Weights of a small transformer language model: vocabulary 1663, learned positions.
Each number is 500 + 50 x the weight over its row's rms, rounded and kept within 0 to 999. Layers, rows and columns count from 0. Numbers have three digits each. The size before them is the row's rms in percent of the matrix's.

# layer 8 MLP up, 512x128, rms 0.332, rows 160-181, columns 0-127
101:501443582446587499566637460518456488493556516446423512476429445487539537525509490506545492552503517547475441549562539521390508504474533479491553588531482526612530429523515477516485511529544521520492482595473399447534542487416495462489515611472477470499497499380526399463477565517565484497541397424490486592540496488526453517471402461473474463512523455578457372493409432487471513531547
101:468541467489454495476548551490581475505479575424517451451431506433514443494487514572500522429561572404560554394440449472515442469495523589449505491472467511525423493551551454436525441532552582434558459543503419476498495533441563556459477547512528585445470517522492415460495405558454577489518456606485485539524488600571463547425430452494469472492542418465504484585544480472545510472366
103:419358409476463530538551503611483474519550473534496498508437563484551546547376482507584507466515488528602492522569501475531487493409452478491436494460471590404554505632438544518579487513532458537472567492471592606409392431527554481437566456461560561466458491463530459432504464464475452560561499463552469448490515487555492542476544537498494511534476473510482465510475500560505463471431
107:565508508534581575578460487495493546506494523452479470492587514526527501452466460525389506462432453497445449459519413464541431403523482556523387526455607494483468503504542494493559524474448495559512445473586483527529568575542529557535523432479548494455606514378457455470630479519529417520496563509479587463543455565510457511599474461472437406509463542540421560495472512549502531595513
103:519487552542532495479546565487445565475456532417530442410458507487349500493461546482501504586495563502529456542421447602459556470584493469524471549508482526504455472584450444522453479440398474539553468485489402483497458609570452517561516606576428637541447479458538547494500506396539442430454565537487528525413459490478518506504534495471550505522559442529522575532491535535569514509464
100:452514454461551423448539496542436460522534551511519580505380501472492430545531549472490528537569478564583525493546486527483555449379570520474519622586484556501439491547452448516505514489597482660538524509539494474452437593470468522432436535534467534435483412419505493511580560548579520421502462628524465473565504561505499498451488468499472508542542450439534492519443479543515446521451
097:520529547492492536573584479513512475452480520464511456545542464400495464502557534472520437536562474513598545539363443509557532477495485480517379363437546481496461544485455546527504412544477449443552538450564603550492441469508531443527524564410511456519587462516499486516450599516481439483513481417448499508547474405399428490604414530510501516534494513520476501475497521510448624503560
112:431443633482476521522486536482543504534551492446494539474513556491449495500522458604417508531470513497369553537557511438444516464423527592445438477520462495408524389473498388470579524535481495528483493470532586475534494506530546517451485465514528460474522555434484381476544604479501443611531486436510481517577477474531500513617426433452529455578534478464553506426511595509499426530500
097:445446494475543594586487524453534470518521503390458515536549560520412480443466484554438499387451496488605575487624368551485512435549512511623552473513475522503524498471478521508474397445532458508556450424527470499519503548485544466449533571498558462463555482428558522513490544529453495514431563445403468486479516538493431531615541512584511459559510508494550564516468457518451480396514
114:489482526529408502435557513567513456643471548505392591495356469543554552451450561497466538571453485392535542484540521530503539459420491527505476463480439514436524452487406478537507440409463458580532576482458458514452475549514472449506546503491538491499343471482537470502640548450451473471508524545549571532434535492460541562470465434476510557505477511484550505507478446522479505537583
108:549420572584459462519475546579512541545412445545489525546577521499503528502479648547549585523576535444510547559484441504521561481471509519540556460511514523506517503510487513456461493464459464450488588405528457458568495519507504446541542491471543491409412440532489447586393566479519478412477468522437556513431534463463425538515542456482384479536467360478486509457458479518469633522510
101:525482514473590563551487522496545539520490479440522495549453517419477500524448580529465543539436546420480502537504500625509486490456536568528453547518557483387506505502445535433455524511613427453512500505488434463532604596548543463498503383535588514510568511584582499425374527452541496388519447573461473444512447606534483520487491525445425448559478535497486424524493472519584509522518
105:493497468503490499416613539599521455525577500427555494388535589568479508564494481516471584514525461599446483522535469551489452533575453530487660487491534479424483408475484481503483436480545493548446493503425571510472441552447478516517546515449430524459477420402498435502449506494564576488534508498449483498396458470482494470563406468535450450556554482601505511452535559524564463538573
107:526497514444582492469469475578518504514489573489404480508482448518525539481469514482469495577493444542477460437439366478554407512605409495474499405533545508428547573637521495504534452448460491482500467523540575633476504516527507475480562457440490539503594426454529442502532518514495409418485519541546510492438554479531490492538556550448481533612601488473501485570483549524519472360503
095:461455545579530511472463484403534472465475480535480523497470503541502529420449562484463601483431501452452451465532443568494542518481465594506542460452470583643572520494369562430404576474496565568507523479524483361566564410521470489532534541518502512492480561529477482546515542521484517455563576533454552527517578445490559474488481477465554435497464503390566534450548479459516559595534
109:480554547500426483427530407565394491564516604401423563578503517520524437563457537446563529515544458433531502463448573517554511507372536502518538472547527556553535509496484496580490540529475439504618427579474511543375426579518485511555497454478474545395489462439508472468497513565504424459515486586478427444494506517570472505546519488540550521440422552446496530437453489532492504531545
082:430468493438454530476457434591399588611553538576419469533559437515458437465548491566568547560503506451537499498525532495549418531486501566530488465512439532563529496452481488497531415411557483529526524424609463453502480524556397493494502539482571520433629545437539546497513503575485512444459487429438498538485485479421446502494494486553509548480457506531623533600540511473509408524451
113:478526491592518514473600495536585424481538519479463563477464473519588469491621484523514495485531514475498549486541457511357462352505418450466462537466439535423484474604557424488461518534471404524575513488525469513516424497585457508434553590509470566504542514555565563488471583490450452461517400447499470501534501473556453473484576550498536450590522502440579537484469522461477499551425
086:513486465541573588518469587472557518518543491489528450557454499478486537426526489532537594532373442483565563502452480478437504552424553515590435436502495495509522457547465552448489507539452585503420572478488594545503497466511515507470512606474513503570494519488488440583390510457520519479632468446452477434519488400484459599527543557528492438514502607379445552524551442500466534533469
109:516559477431548532527499534515561521569429439501515551489515450413463605518514503515530543506484540501517666417469477422557552467492399519512531459502400569477510504594530477527479467493541490476485531538476542530445488455379493487507531591449536439434474540425494513580541453457492515519481507462479472466477487517397445596524407485498423547513467458515504365495531529570615411492503
104:530584478516488436501400485468496512463501486555575548515494471518489563545648539505516476525556487529496554539557447542533525509450459534523430452562578454539450469583368455460596506416501505378538453502508501486507493445557501485500476455421429434445538455470463421465492466576501537582568463601397492497375503460501432539595482531490521480509504456461518542524472536501472559582450
100:569399522462466446525552573468503521601462403555525448485512544561436566425474487570567557428480531547515533427553544468531498604524553534530525450530460484419491525537503513462456417536394429536465518471463413524506561413549445499538474567553539535528559506419496511482442482461494485552395525493337512498463499501461565420488475445478487499483505489435587571542456464517560450492483